From a checkpoint of a small transformer trained on Wikipedia.
Size: width 96, 2 heads of 64, 2.54M parameters.
Architecture: LayerNorm before each block, rotary positions, no biases in attention or MLP.
Training: a variant of Adam for these matrices, 120M tokens.
Each number is 128 + 24 x the weight over its row's rms, rounded and kept within 0 to 255. Layers, rows and columns count from 0. The size above them is the row's rms in percent of the matrix's.

# layer 13 MLP up, 384x96, rms 0.0773, rows 130-229, columns 32-63
size [ 96 106  98  91 105 110  97 100  96 101  99  95  92 108 113  96  94  97 100  90  96 109 100  93  92  95  85 120 115  93  88  84 109  94  86 102  96  94 108 108 112  93 107 118 104 110  97 102 108  88  99  91 109 109  88  99  97  86 103 108 104 107 102  84  92 104  91 101  91  98  94 116  96 105 101  89  91 102 109 102 106 113  95  86  96 104  91  95 115  98  86 101  98  92  92  99  84 109  98  95]
[[117 114  98 129 164 141 147 111 156 117 103 138  91 175 152 103 117 110  94 132 165 163 104 102 145 124 160 120 145 121 136 125]
 [130 132 140 141 123 101 108 147 127  99 106 117 143 130 124 128 142 110  99 131 124 149 139 108 117 123 120 122 101 167 125 110]
 [147 157 129 117 139 128 112 148 143  70 139 130 145 131 186 142 126 130 109  62 153 117  94 121 140 111 140  94 139  93 114 122]
 [149 121 158 120 131  71 144 133 120 117 126 146 120 172 155  81  97  98 116 115 174 151 119 113 170 146  90 121 104 122 113 145]
 [180 102 120 131 160 105 118 141  85 159 102 129  98 122 103  93  99 160 120 118 162 119 130 167 115 124 119 115 159 115 124 111]
 [117 125 150 192  94 157 126 133 101 158 100 133 139 149 182 146 133 119 158  78 150 121 181 144 139 129 122 106 157 102 119  82]
 [123 117 123 128 136 148 102 142 159 112 111 104 103 124 105  80 144 150 105 122 121 144 148 180 134  55 161 169 138 147 141  94]
 [100 138 143 159 121 132 144 117 131 101 140 163 149 123 121 102 133 118 134 123  96 181 139  92 122 131 116  80 164 141 123 138]
 [ 91 150 133 158 111 126 139 168 162 137  78 141 104  64 120 106 108 101  97 134 139 124 192 169  98 141 108 101 143 121 111 112]
 [106 156  89 145 149 106 118 173 135 132  89 155 147 163 175 118  62 120 101 105 157 156 156 144 155 121 147 115 113 119 131 118]
 [127 140 104 138 111  69 131 153 112 148  93 116 120 172 139 142 171  95 101  82 147 128 175 158  98  70 109 110 186 122 122 125]
 [ 89  84 131 177 154 160 133 172 132 106 130  89 134 107 138 118 149  85 131 131 128 152 132 130 154 112 134  95 155 128 135  87]
 [135 115 148  78 141 148 105 139  73 134 112 179 164 133 139 147 125 108  89 148 134 167 147 124 182 133  89 103 118 131 118  96]
 [137  87 135 124 103 110 118 126 107  98 105 107  63 114 124  97 133  93 104 118  95 119 118 151 143 133 139 106 153 140 144 140]
 [150  96 142 148 110 130  93 156 150  83 122 141  89 102 111 123  94 135  93 104 150 190 135 162  90  96 142 141 149 155 119 108]
 [ 98  81 140 146 124 124 155 145 120 120 134 138 143 154 110 106 145  77 157 118 123 145 121 112 191 141 169  98  80 169 131 144]
 [ 70  90 117 156 139 134 115 147 117 119 100 132 109 171 173 151 129 120  98 141 128 133 121 120 103 149 118 105 141 138 152 132]
 [ 93 110 103 189 137 120 111 136 131 132 121 170 149 120 119  86  91 140 128 108 107 153  94 130  83 134 186 115 119 126 121 143]
 [139 136 101 134  84 131 125 134 126  79 134 105 106 127  89 105 121 111  81 121 142 150 124 151 125 113 190 110 160 140 118  73]
 [128 117 105 104 160 136  91 124  66 147 108 158 128 107 169 107  77 149 130 107 145 148 125 104 165 142 156 143 148 124  94 146]
 [110  96 115 109 118 130 114 165 112 105 105 121 159 140 147 125 123  74 140 159 131 135 102  64 104  49 109 120 124 185 135 104]
 [152  63 109 140 147 164 115 144 119 104 103 122  94 113 105 108 126 126 135 113 129 114 122 143 137 127 140 120 195 129  99  96]
 [171 120 126 179 122 152 103 127 118  90 156 158 125 103 109 127 150 126  94 129 149 134 167 147 122 100 149 139 115  96 112 126]
 [120 129 122 140 106 104 160 176 141 138  98 170 121 127 175 141  93 116 173  91 115 145 125 109 106  71 128 174 114 136  90 137]
 [110 107 122 121 164 126 121 139 185  96  92  96 122 156 120 132  79 149 130 116 156 135 140 103 142 114 130 101 127 142 118 154]
 [102 126 143 134  91 116 114 163 121 159 116 151 146 151 124  69 180 131 123 112 104 139 139  85 150 153 119 139 115 116  77 150]
 [ 89 133  92 107 152 106 153 148  80 140  97 103 106 105 134 158 133 128 126 132 121 150 120 131  94 156 159 107 140  99  79 107]
 [131 113 141 118 144 108 144 123 102 124  84 143 136 141 155 104 161 115  85  96 144 101 114 123 141  86 146  93 164 116  76 144]
 [100 131 107 173 120 125 128 141 131 118 115 132  54 122 147 117 102 136 131 108 132 134 128 132 162 132 129 148 120 170 118 140]
 [138 110 152 118 109 146 159 158 144 124 150 116 109  97 122 144 176  76  44 108 140 148 131 123 128 137 155 123 147 134  89 120]
 [108 157  88 170 112 154 139 151  99 123 153 169 118 151 145 120 136 126 102 158 132 167 134 165 145 101 141 121  66 159  63 169]
 [ 77 146 125  97 134 113 153 136 125  94 143 134 140  96 109  91 164 144 127 120  81 205 117 149  97  99 126 128 143 155 102 171]
 [132  86 107 152 133 135 103 134 156 122  90 166  82 100 182 133 165 142 124 150 143 153 103 139  99 161 160 113 134 132 114 132]
 [128 133 142 114 141 128 133 117 131 138  87  97 122  97 135 113 116 136 160 126 115 112 167 134 139 140 118 136 117 126 113  93]
 [157 144  96 142  99 141 109 106 143 127 119 136 132 118 168 153  87  82 133 126 155 114 167 116 127  86 142  94 141 107 146 110]
 [147 144 117 100 164  78 107 145 122 118 141 105 170 104 133 110 105 107 117  98 114 110 123 132 102 134 160  87 112 153 114  79]
 [144 105  87 143 133  95 111  97 142 108 123 156 152 111 143 136  67 136 125 115 134 112  91 128 132 122 129 131 116 142 101 136]
 [142  93 106 156 114 128 125 126 148  80 111 177 135 112 171 110 100 110 102 111 133 157 137 135 126  96 119 143 156 143 110 120]
 [106 144 112 186  69 123 106 117 117 129 128 151 125 146 129 125 105 114 156 126 102 121 116 133 118 137 182 174 125 139 132 125]
 [154  84 131 129  89 172 164 126  99 136  84 145  83 128 138  85  94 127 137 136 148 143  89 119 145 101 179 161 121 103 130  93]
 [159 103 117 124 158 133 171 117 126  95 121 145  89 149 145  98  92 132 101  88 156 174 110  91 138 110 127 130 121 181 120 115]
 [162 115  63 110  77 152 105 143 169  98 147  88  99 144 136 108 113 125 131 118 151 134 143 130 120 110 156 100 125 139 149 129]
 [126 115 148 121 105 133 136  94  81 111 134 187 143  98 138 164 140 159 124  83 135 125 108 129 143 131 152 135 171 144 104 142]
 [152 110 131 121 134 124 108 159 105  75 144 141 108 134 122 144 148  96  80  84 137 163 123 128 148 114 149 136 138 137 122 151]
 [130 128 120 159 146  70 157 116 127 124  84 143 105 163 158  99 155 126 120 112 133 145 134 158 111  98 158 162 149  83 114 151]
 [140 117 132 119 117 103 126 130 137 138 129 146 107 166 148 134 133 111 111 122 107 178 182 160 108 131 124 117 146 166 126 117]
 [157 137 141 148 102 117  95 129 109 105 141 143 156 112 135 170 110 147 108 153 143 149 140 170 118 103 114  93 149 133  97 130]
 [158 141  89 155 125 154 152 140 130 139 120 136 120 191 126  81 111  94 123  94 140 142  78 179 139 102 149 118 140 105 135 139]
 [ 69 112 155 144  98 136 109 154  89  89  89 125 114  92 130 139 110 146 120 115 126 108 155 150 103 131 132 143 115 172 126 134]
 [113 138 146 126  94 122 105 114 115 127 111 129  84 126 101 127 133 104  87 109 129 141 120 134 124 121 118 127 143 147 143 161]
 [135  79 135 146  89 176 142 136 149  92 135 169  84 138 113 115 117 105 124 126 142 127 116 109 110 109 147 138 149 127 128 107]
 [156 137  98 147 141 114 140 151 162 122 145 103 128 110  99  87 116 147 103 148 136 104 131 111 117  95 143 133 152 139 156 148]
 [128 111 113 165 133 130 101 115 115  94 144 142 109 114 129 120 160 134 120  83 172 163 137 158 109 140 143 133 142 128  86 131]
 [113 110 143  95 137 133 106 166 100 152 105 131 122 114 151 149  78 113 141 133 179 122 125 157 159 121 161 127 110 144 116 150]
 [112 132 129 148  79 153  94 154 160  71 121 102 111 147 127 111 140 155 135 115 122 122 131 185 153 123 142 180 144 155  64 146]
 [ 87 114 145 161 154 132 109 161 131  90 163 166 109  83 152 123  99 100  94  98 143 133 114 170 161 121 180 153 101 116 115 117]
 [125 122 124 155 137 154  84 135 127 116 138  86  80 130 157 141 126  72  91 105 111 136 141 104  98 131 128 100 113 155 129 138]
 [ 95  96 111 159 138 110 172 125 105 146 120  66 157 109 121 113 123 140 144 146 108 114 128 159 168 156 149 125 118 173 108 135]
 [133 133  88 167 118 144 137 144 139 131 157 148 131  91 148 104 129 109 139 130 148 176  65 110 115 116 129 130 121 129 104 152]
 [130 140  79 133 121 100  93 194 127 138 124  98  95 157 137  78 114 156 121 127 139 141 117 168 127 121 193 139  86 122 149 122]
 [170  77 143 123  95 132  71 138 111 119 144 132 119 151 114 122 103 129  98 114 122 146 139 160  80 131 128 137 115 181 103 116]
 [ 96 110 151 106 105 112 175 194 153 125 118 111 120  99 119 133 150 145 125 109  83 104 110 147 113 137 139  84 114 145 105 128]
 [106 112  84 112 106 114 121 137  88  98 134 134 142 146 178  63 131 104 146 122 156 120 125 144 164 136 189 118 114  96 125 132]
 [114 160 134 122 178 131 101 134 118 107 121 105 157  79 148 119 114 123 139 129 156 184 145 122 172 171 145 120 104 161  88 119]
 [130 107  98 173 158 144 138 147 113 107 172 136 145  89 124 118 106 137 126  98 105 133 138 137  85  57 166 121 127 145 101 143]
 [147 118 101 180 127 106 134 149 148  97  91 132 103 144 143 129 103 137 119 132  94 138 131 153  70 141 154 128 126 132 131  79]
 [162 107 145 110 127 130 174 159 100  87 117 104 125 118 162 114 116 111 171 131 174 144 160 119 144 129  94 125 153 128 115 126]
 [123 167 114 138 128 112 119 130 141 106 119 126 110 123 165 138  97 142 161 111 130 148 155 143 106 142 104 137 137 164 123 151]
 [172 108 114 150 144 137 145 118 116 137 107 156 116 126 114 163 168  67 137 140 118 152 154 138 104  92 147 136 148 121 133 118]
 [154  96  95 111 110 118 110 167 138 131  98 153 124 139 116 132  98 118 137 156  94 135 159 152 107 104 147 166 120 167 112 139]
 [123 145 141 182 188 129 123 155 148 138 125 132  82  94 159 115 101 143 139 156 144 158 117 117 119 131 117 120 163 102 106 110]
 [116 121 117 155 110  89 129 125 195 122  86 104 115 120 132 118 148 120  94 122 111 163 121 163  90 133 140 134 158  82 124  95]
 [142 130 149 153 133 157 112 138 135 156 121 131 159 161 109  60  85 113 128  99 108 147 146 144 134  98 112 121 180 117 105 113]
 [127 138 122 149 152 124 137 140 131 112 147 170 114  60 146 102 104 126  97 150 198 137 164 148 163 122 120 100 128 154  99 135]
 [136 112 105 118 116 104 182 127 119 130 117 113 106 131 173 114  93 145 144  95 146 132 106 144 140  99 160 109  78  89 108 140]
 [115 135  72 123 122 126 114 158 124 151 157 125 136 105 148 118 170  77  88 128  77 163  97 138 153 140 131  81 169 106 113 156]
 [129 127  99 128 136 106 147 137 114 164 134 120 129 101 165 103 176 107 106 134 140 158 104 118  66 130 137 135 161 136 110  90]
 [ 77 136 122 191 157 142 118 169 137  97 125 122 111  72 128 121 101 126 156  75 142 142 149 127 156  96 171 119  79 155 110 104]
 [112  70  66 132 126 112 133 129 159 113 165 100  96 142 140 139 109 141 116 110 147 177 127 167  98 106 160 100 128 188 113 143]
 [137 118  60 154 109 166 103 152 144  89 150 134 132 132 142 129  95 106 149  99 144 126 159 151 154  79 137 132 103 114 169 141]
 [118  85 106 127  79 145 146 181 130 104 111 136 144 144 107 138 156 104 134 107 127 113 114 132 147  99 135 100 176 104  89  83]
 [138 125  79 148 170 145 156 153 140  91 122 100 103 156 141  83 125 113 120  78 115 144  86 106 159 101 151  93  73 152  91 123]
 [ 95 110 156 160 158 168 143 158 156 107 132 108 148 115 104 106  91 149 107 128 128 108  89 145  93 107 117 128 144 184 112 147]
 [123 144 107 147 146 146 155 134  95 136 165 143 154 125  93 129 116 156 132  94 118 143 135 129 151 119 146  64 107 112 106 112]
 [143 148 112  97  94 158 119 117 110 162 101 118 133 124 123 127 118 124 108 126  95 157 150 106 162 118 138 109 137 159 119 183]
 [185 119 135 117 138 124 127 135 122  66 171  98 124 151 115 118 125  96  87 113 124 110 145 127 161  81 118 171 148 176 126 120]
 [158 124 118 131 105 172 140 137 127 143 150 113 138  94 126 103  94  97 132 152 137 116 127 137 118  55 102 139 136 147 144 144]
 [112 140 115 134 132 108 151 194 139 108 113 128  57 176 160 150 139 172 125  96 147 142 148 142 140 122 173  91 114  88 115 129]
 [105 121  98 133  79 113 103 150 131 102  90 119 130 129 150 152 120 121 128 153 131 141 146 131 135 131 141 174  80 118  88 143]
 [121 141 150 107 114 103 149 174 122 110 136 134 159  96 175  93 125 106 141 113 157 138 147 166 129 137 158  99  97 124  73 115]
 [135 154  75 129 136 153  99 102 101 150 118 181 105 137 135  99  86 154 131  87 187 138 105 123 102 162 154 131 103 140 100 159]
 [150 116 154 124 113 125 142 162  75  95 165 134 132 108 120 133  66 129  99  96 116 130 132 117 105 107 161 116 113  95 135 111]
 [136  95 117 140  87 146 152 121 160 148 176 164 130 129 106 113 101 107 103 114 126 102 124 135 101  93 144 131 145 111 125  99]
 [126 119  64 142  94 133 114 157 167 142 139  90 123 131 121 147 134 112 103 114 125 120  99 134 111  76 145 142 121 202 146 106]
 [148  98 148 138  86 117 121 136 150 136 152 121 108 120 101 110 149  79 141 109 167 141 131 117 114 109 125 107 105 119  77 134]
 [123 129  82 128 113 149 134 118 159 157  97 154 127 118 149  80 114 137 115  85 161 200 189 163 112 104 136 102 148 103  72 128]
 [176 150  91 158  79 163 130 137 132 102 154 140 124 141 160 123 149  76  99 118 128 104 156 121 135 144 102 137 171 159 148  80]
 [105 108 124 137 100  92 134 188 111 149 110 132 136 121 102 115 130  83 134  78 121 125 125 150  99 135 155 123 108 119 127  84]
 [161  98 105 138 105 137 112 133 156 144 125 128 150 115 129  92 134 173 131 108 126 120  97 131 110 119 155 174 129 148 110 129]
 [112 133 105 122 101 109 124 123 136 165 134 143 159 140 183 121 100 115 107 105 172 121 163 160 124 120 139 116 211 120 101 118]]
# layer 13 MLP down (transposed), 384x96, rms 0.0771, rows 130-229, columns 32-63
size [ 95 102  98  97 102 105  90  93 109 106  94  93  97 105 111 101  95 103  93  86 103 111  95  95  97  98  84 116 119  89  93  98 116 104  95 111 101  89 109 105 112  96 101 122 105 106 105  96 107  92  98  99 107 104  82  84  96  91 100 103  95 111  98  93  91  98  92 103 100  94  96 128  96 119 101  95  90  97 115  99 107  95  96  94  97 100  97  96 115  96  88 108  96  97  95  91  90 112  95  94]
[[175 146 153 120 146 127  69 138 131 122 119 137  97 149 136 140 151 129 112 153 105 110 146 106 119 149 123 195 145 117  86  88]
 [146 116 117 111 142 139 132 122 176  91 114 126 155 122 139 133 139 101 127 150 168  97 102 149 150 134 152 157 188 127 129 119]
 [141 138  63  96 144  76 129 129 103 138 113  99 121  89 125 116 123 131 159 128 139 157 117 166 147 165  81 144 132 126 115 127]
 [ 74 154  74 123 112  92 164 119 120 142 126 105  95  79 119 109 153 185 104  82 103 124 121 118 119  85 147 149 118 147 120 136]
 [132  87 182 120 155 129 126  65  95  95 116 124 130 135 160 111 213 136 137 144  94 142 120 139 114 140 143  81 140 117 130 142]
 [138 164 110 136 153 114 130  97  99 132  72 102 124 136 125 122 173 145 127 118 102 133 120 133 139 150  83 168 116 147 131 165]
 [101 123 106 155 135  78 162 150  87 137 135 132 137 101 130 137 112 171 133  74 114 137 132  96  82 111  91  78 157 121 128 109]
 [133 119 134 115 160 133 119 135 134 115 125 113 128 141 113 186 192 147 131  94 122 107 113 163 145 134 119 151 117 148 154 140]
 [125 130 107 113 143 136 105 137 144 121 169 167 130 147 165 131 122 167 132 160 129 145  91 108 137 171 115 135 166 118 121 112]
 [154 111 119 135  99 131 113  79  93 169 155  96 101 131 125 173 128 164 121  94  78 139 124 107 109 113 124 123 102 145 184 131]
 [128 115 119 123 109 146 107 131 117  68 136 145 130 140 155 142 162  95 121 108 116 129 111  75 121 150 117 134 113 142 140 158]
 [125 119 143 112 135  79 129 127 160 120 153 121 168 101 111 153 174  80  94 124 137 138 140  86 110  99 113  98 154 124  99 144]
 [105 126 121 157 148 114  76 144 142 152 199 139 158 166 126 136 128 106 129 138 160 113  60 100 130 134 131 153 112 136 139 144]
 [119 125 139 161 132  85 164 105 122 109 132 119 161 117 135 131 158 113 151 104 121 145 138 161 145 124 132 145  96 143 143 119]
 [107 125 117 118 103 164 126  86 121 117 104 163 149 168  59  83  72 120 147 145 103 128 122 143 140 142 149 119 157 106 117 124]
 [162 152 113 110 135 153 110 123 135 135 150 147 105 120 130 128  92 157 134 151 141  75 133 137  95 125 155 139 153 116 125 121]
 [190 146 148 134 147 125 171 120 144 108 107 134 160 151 107  72 132 150  84 118 133 118 118  84 110 101 153 159 160  62  98 122]
 [ 87 152 172 131 146 134 184 180 146 144 113  97 118 118 116 148 121 150 143 181 146 151 149  95  95 112  90 130 164 141 140 120]
 [106 119 114 107 131 122 148 105 124 142 107 119 115 127  46 144 152 130 104 119 143 123 137 130 119 143 137 157 182 134 144 141]
 [ 86 104 116 130 156 123 116 174 170 157 149 132 130 138 141 140 150 145  90 127 134 133 112 158 143 114 105 125 105 124 141 121]
 [118 146 125 140 121 117 124 131 111 152 115 161 149 147 127 177 152 168 123 102 134  83 138 146 171 151 140 119 119 108 133 124]
 [ 86 137 136 135 123 120 151 150 202  96 141 104 100 117  82 126 116 120  74 135 151 162 128 124 133 129 102 117 113 132 117 129]
 [149 116 139 121 144 112 135  88 138 139 172 116 104 136  75 143 134 129 152 108 169 134 135 104 117 107  99 136 144 156 109 135]
 [ 86 112 129 104 122 169 147 119 111 141 132 142 153 136  66 142 168 158 126 149 122 127 141 141 140 122 116 133 148 156  95 117]
 [131 100 163 138 120 146  96 156 102 116 124 135  90 171 141 128 129 129 106 132 127 110 170 114 163  44 153 135 143 127 135 125]
 [149 103 118 123 160 157  97  98 143 136 123 123 165 137 138 124 136 129 161 168  73 122  89 174 140  95 158  97 110 124 173  89]
 [171 112 129 110 118 140  96  86 129 127 156  88 164 140 140 152 149  77 145 120 158 105 127 119  87 131 140 111 116 132 172 157]
 [147 149  91 132 160 149 129 169 115 113 114  91 116 129 155 147  98  92 132 129  97 108 116 130 175 141 131 108 131 110 156 117]
 [142 120  98  95 164 126 137 121 149 115 130  97 129 121 132 111  97 148 116  97  98 146 125 135  74 160 102  82 129 138 155 142]
 [122 126  98 159 140  87 138  77 122 111 129 118 113 126 129 108 103 132 174 163 119 157 151 120 138 116  96 106 124 150 172 146]
 [141 128 137 111 108  69 101 149 164 140 136  83 122  76 101 126 132 157 153 137 119 111 119 119 155 122 137 148 100 126 151 114]
 [153 119 155 133 132 150 136 177 126 145 102 133 127 140 134 138 119 146 102 167 157  86 148 123 136 150 148  92 105 107 159 130]
 [146 143 141 125 100 140 131 125 152 145 122 119 127 179 115 128 123 166  99 121 101 102 107 149 118 146 126 139 115 153 124 144]
 [119 110 150 115 100 103 128 144 153 163 149 131 144 149 112 117 169 145 106 100 115 129 119 139 118 138 124 122  99 139 136 176]
 [ 81  84 117 117 122 110 130 121 117 137 104 112 149 131  87 115 125 157 124 148 107 133 115 135 121 129 124 144 144 118 146  99]
 [112 117 147 157 109 154 142 142  89 102 147 131  75 121  76 108 173 176 148 136 154 109 146 108 166 126 152 159 137 114 140 153]
 [136 141  98  89 113 116 112 145  96 154  94 114 149 134 148 118 139 130 145 177 125 176 117 132 138 181 127  60 104 156 148 137]
 [136 135 124 150 107 134 129 115 120 136 168 160 117 133 102 124 126 132 140 177 112 155 105 138 132 119 122 163 147 119 127 123]
 [104 119 122 113 104  96 114 110 122 142 115 136 108 144  86 148 150 157 131 187 162  98 143 157 156 130 142 173 131 175 130 105]
 [132 127 112 119 100 138 146 102 118 152  98 127 109 109 162 133 142 119 161 190 154 118 109 130 133 106 145 143 136 106  99 152]
 [144 134 101 158 123 134  69  97 126 109 180 111 174 146 131 100 104 146 142 125 112 170 115 167 113 134 164 148 132 125 151 176]
 [115 135 173 159 151 126 144 120  94 131 142 106  99 147 147 138 140 107 128 149 115 149 137 155 122 144 163 159 127 163 154 120]
 [150 125 117 110 148 142 138 190 122 114 109  93  85 149 158 139 124 101  86 118 137 111 146 124 132  88 162 113  96 128 128 142]
 [104 156 143  84 150 166 122 116 100 100 145  89 125 124 123 151 139 112 105 128 128 113 176 148 163 115 138  97 116  97 173 105]
 [129 131 139  93 104 115 116 152 102 104 181 145  87  95  90  97  83 155 116 174 118 126 145 137 115  98  83 110 166 110 120 125]
 [116 104 167 151 106 136 171 109 124 104  89 117 137 153  97 147 108 116 130 124 147  79 116  60 157 107 130 120 146 116  92 118]
 [131 125 128 103 129  86 179 100 155 167  90 120 116 120 140 140 125 115 125 137 130 149 106 117 128 125 109 158 141  81  49  94]
 [103 131  99 109 110 129 139 129 151 152 143 122 155 124 120 150 119 150 154  89 109 131 117 107 174 106 124 146 145 118 101 140]
 [131 140 132  67 133 108 109 122 144 150 130 102  84 126 113 136 137 150 124 120 128 123 115 140 106 146  74 161 126  70  91 100]
 [165 108 179 143 155 166 129 141 122 164 104 108  99 162 140 129 160 158 110 167 142 116 113 129 132 129 122 105 138 114 134 141]
 [157 116 130 108 117 161 116 104 146 105 132 133 127 109  92 114 145  97 128 151 130 116 111 110 132 142  73 119 150 108 117 157]
 [113 128 147 129  93 154 143 159 107 182  93 124 123 152  96 155 144 158 156 145 116 133 125 125 154 116 136  99 129 133 104 115]
 [143 105 156 159 154 142 143 118 175 179 120  52  92 147 155 109 132 148 144 158 145  81 121  98 146 105 144 111 128 111 126 120]
 [154 130  85 161 156 152 146 116 177 134 130 113 135 137 155 125 141  80 144 154 123 138 108 102 162 123  81  94 142  95 143 127]
 [124 113 130 135 168 129 154 101 122 144 118 118  96 134 101 141 135 105 147 144 100 114  73  86 101 100 132  82  90 121 144  91]
 [165 119 137 172  92 137 132 113 185 122 142 142 112  91 174 145 112 138  91 133 118  99 136 119 155  98 149 111 126 129 134 123]
 [105 129 153 119 140 139 136 101  97  90 151 140 140 122 118 116 138 130 150 140 105 137 112 134 121  79 151 130 108 141  99 120]
 [130 142 115 166 143 108 104 100 141 147 115 135  92 121  86 142 142 181 158 113 145 123 131 125 119 154 122  97 105 135 113 144]
 [129 133 123  50 161 121 143 137 131 147 110  83 115 152 136 132 136 164 117 137 138 112 150 119 141 158 100 135 102 139 130 119]
 [126 137 106 124 180 133 117 142 118 174 141 141 134  58 169 143 153 162 133 151 126 108 110 140 123 120  84  95 158 168 129 126]
 [ 77 160  76 101 104 145 129 111 115  85 120 104 139 127 142 138  92 127 103 162 102 120 132 142 160 147 106 126 151 118 155 103]
 [112 122 106 169 139 137  66  80 106 165  98 139 123 144 136 153  96 175 157 130  95 145 110 151 125 157 104 180 154 116  92  80]
 [205  96 178 138 161 117 155 119 139  95 184 117 111 120 130 119 145  90 110 106 122 133 127 120 112 172 154 171 132 151 139 129]
 [133 119 152 135 110 119 177  89 134 154 135  98 136 129 138  82 182 117 139 147 167 120  94 131  88  98  96 120 151 137 140 170]
 [101 151 148 127  97  82 115 113 154 131 126 103 139 168 137 129 118 107 101 152 132 131 137 181 142 145 131 151 154 126 136 166]
 [121 119 114 114 133 131 127 106 153 145 159 123 122 114 133 132 118  75 129 153  99 110 106 113  91 137 141 162 120 152 132 182]
 [139 115 147 130 128 135  91 144 147 185 170 122 133 132 135 133 149 139 111 129 113 132  95 160  78 101 123 145  91 140 141 105]
 [135  71  99 165 129 161 147 139 175 126 111 140 140 127 158 178 144 160 119 104 142 119 109 123 121 138 160 143 136  86 129 122]
 [133 105 157 109 103 127 143  83 148 151 155 102 113 132  93 150 113 174  94 123 139 134 135 101 143 140 126 134 128  86 129 151]
 [146 141  85  95 150 118 132 107 154 157  96 132 145 109  89  87 140 159 126 127 110  74  89 106 118 141  95 134  99 122 139 179]
 [139 102 118 132 135 123 144  78 105 162 143 100 140 124 132 120 172 158 165 138 115 167 143 153 117 104 112 134  91 119 150 142]
 [ 98 166 128 131 105  92 121 165 128 146 131 111 144 155 154 166 102 131 144 139 140  87 132  97  94 135 141 131  56 130 152 117]
 [122 121 112 116  97 105 134 102 131  82 175 105 147 109  91 166 103 154 134 115 124 153 108 127 158 161 110 110 143 119 135 111]
 [108 119 109 141  95 122 143  96 140 160  66  81 126 187 122 127 131 112  94 135  89 108  99 137 115 115 100 143 128 149 155 119]
 [115 100 159 142 157 157  93 127 112 127 128 146 127 155 137 117 105  90 144 116 130 136 143 126  95 117 134 144 155 140  97  91]
 [157 150 133 104 144  98 107 135  77 110 131 140 182 131 123  78 105 135 153 135 155 102 132 128 103 111 161 140 102 153 158 149]
 [145 114 123 136 110 125 168 119 173 123 119 143 152 121 119 138  95 150 180 175 147 123 128 108 145 144 135 155 106 120 141 136]
 [175 122 113 130 120 116 177 141 132 133  98 123 115 167 150 115 140 119 142 154 135 109 151 121 117 110  81  95 123 112 127  88]
 [126 161 165 109 147 137 125 120 114 168 139 114 100 179 169 129  87  96 150 122 101 131 140 132 169 139  99 154 123 127 152 174]
 [108 161 160 140  98 120 117 129 132 161 139 181  85 122 138 103 150 100 135 139 134 133 115 147 138 154 126 127 102  95 117 135]
 [116 155 153 162 113 130 127 103 149 139 130 127 140 158 105 110 116  88 145 157 140 105 111 165 135 134 173 146 116  80 151 108]
 [ 79 167 175 109 113 158 122 118  89 138 152 146 133 137 148 125  81 160 136 101 162 106 127 138 151 163 131 178 105 113 107 144]
 [143 147 104  97 164 120 113  58 114 141 126 125 141 157 146 133 181 185 119 178  94  99 124 126 114 131 127 109 135 120 111  92]
 [141 123 152 110  91 127 141 144 132 137 119  97  84  73 129 142 127 117 107 133 134  93 134 159 124 140 105 137 100 137 142 160]
 [ 99 138 140 113 144 124 133 172 130 101 133 122 143 155 117  84 130 111  99 155 134 117 121 132 104 117 141 143  90 174 120 111]
 [102 153 143  80 101 151 119  87 179 134  88 143 134 141 157 143 117 166 115  97  90 124 129 128 101 139  91  83 115 127 140 103]
 [150 122 134 180  79 111 120 110 123 130 105 131 153 144 107 111 155 133 151 104 148 148 140 153 114 163 132 120 115 104 111  94]
 [132 116 153 143 115 156 123 113 159 150 207 102 158 181 119 135 135 164 150 138 131 111  92 122 103 132 134 167 148 116 117 147]
 [115 131  86  96 184 165 145 123 161 131 114 138 107 114 125 104 127 104 130  86 107 136 159 157 155 118  90 107 112 147 125 143]
 [138 174 131 117 101 124 145 113 184 127 148 150 101 135  79 141  97 116 139 126 124  78 129 156  97 126 110 120 110 100 120 131]
 [114  85 134 124  91 125 152 120 169  79 113  93 129 117  96 147 130 146 116 123 108 133 111 132 125 100 129 128 117 114 166 112]
 [126  92 109 127 125 107 123  97 149 135 143 125 108  97 140 154 130 143  85 134 112 102 155 144 133 141 121 144 150 152 127 177]
 [127 117 124 138 116 170 141  84 141 102 137 130 139 139  87  90 160 137 101 144 129 129 135  99 180  71  89 136 189 146 143 127]
 [119 159 173 140 134 123 155 140  93 141 103 173 124 123 155 123 136 158 151 131 110 141 141 147 160 129 123 119 122 143 157 142]
 [149 118  88 143 129 124 138 113 113 105 147 127 112 123 126 145  89 165 149 140  97 147 130 155 123 100 142 135 126 140 185 130]
 [118  97  71 164 110 126 125 107 100 126 139  95 110  90 128 168 131 107 125 151 143 143 115  88 148 106  91 124 127  97 125 119]
 [163 159 148 113 131 107 151 107 115 165 104 135 122 154  84 154 128 108 113 168 148 110 159 106 115 105  93  94 114 124 134 148]
 [191 140 127  94 122 112 104 155 107 101 164 115 148 168  99 125 128 161 134 113 163 152 132 157 140 144 135 167 163 148 114 118]
 [105 153 123 124 113 132 133 162 127 140  97 140 124 153  85 142  88 130 146 157 104 152 131 126 172 164 119  90 137 101 124 130]
 [ 90 127 125 103 146 125 116 110 104 142 117 106 177 129 163  82 108 138 151  91 117 142  99  81 142  83 128 135 112 101 153 125]]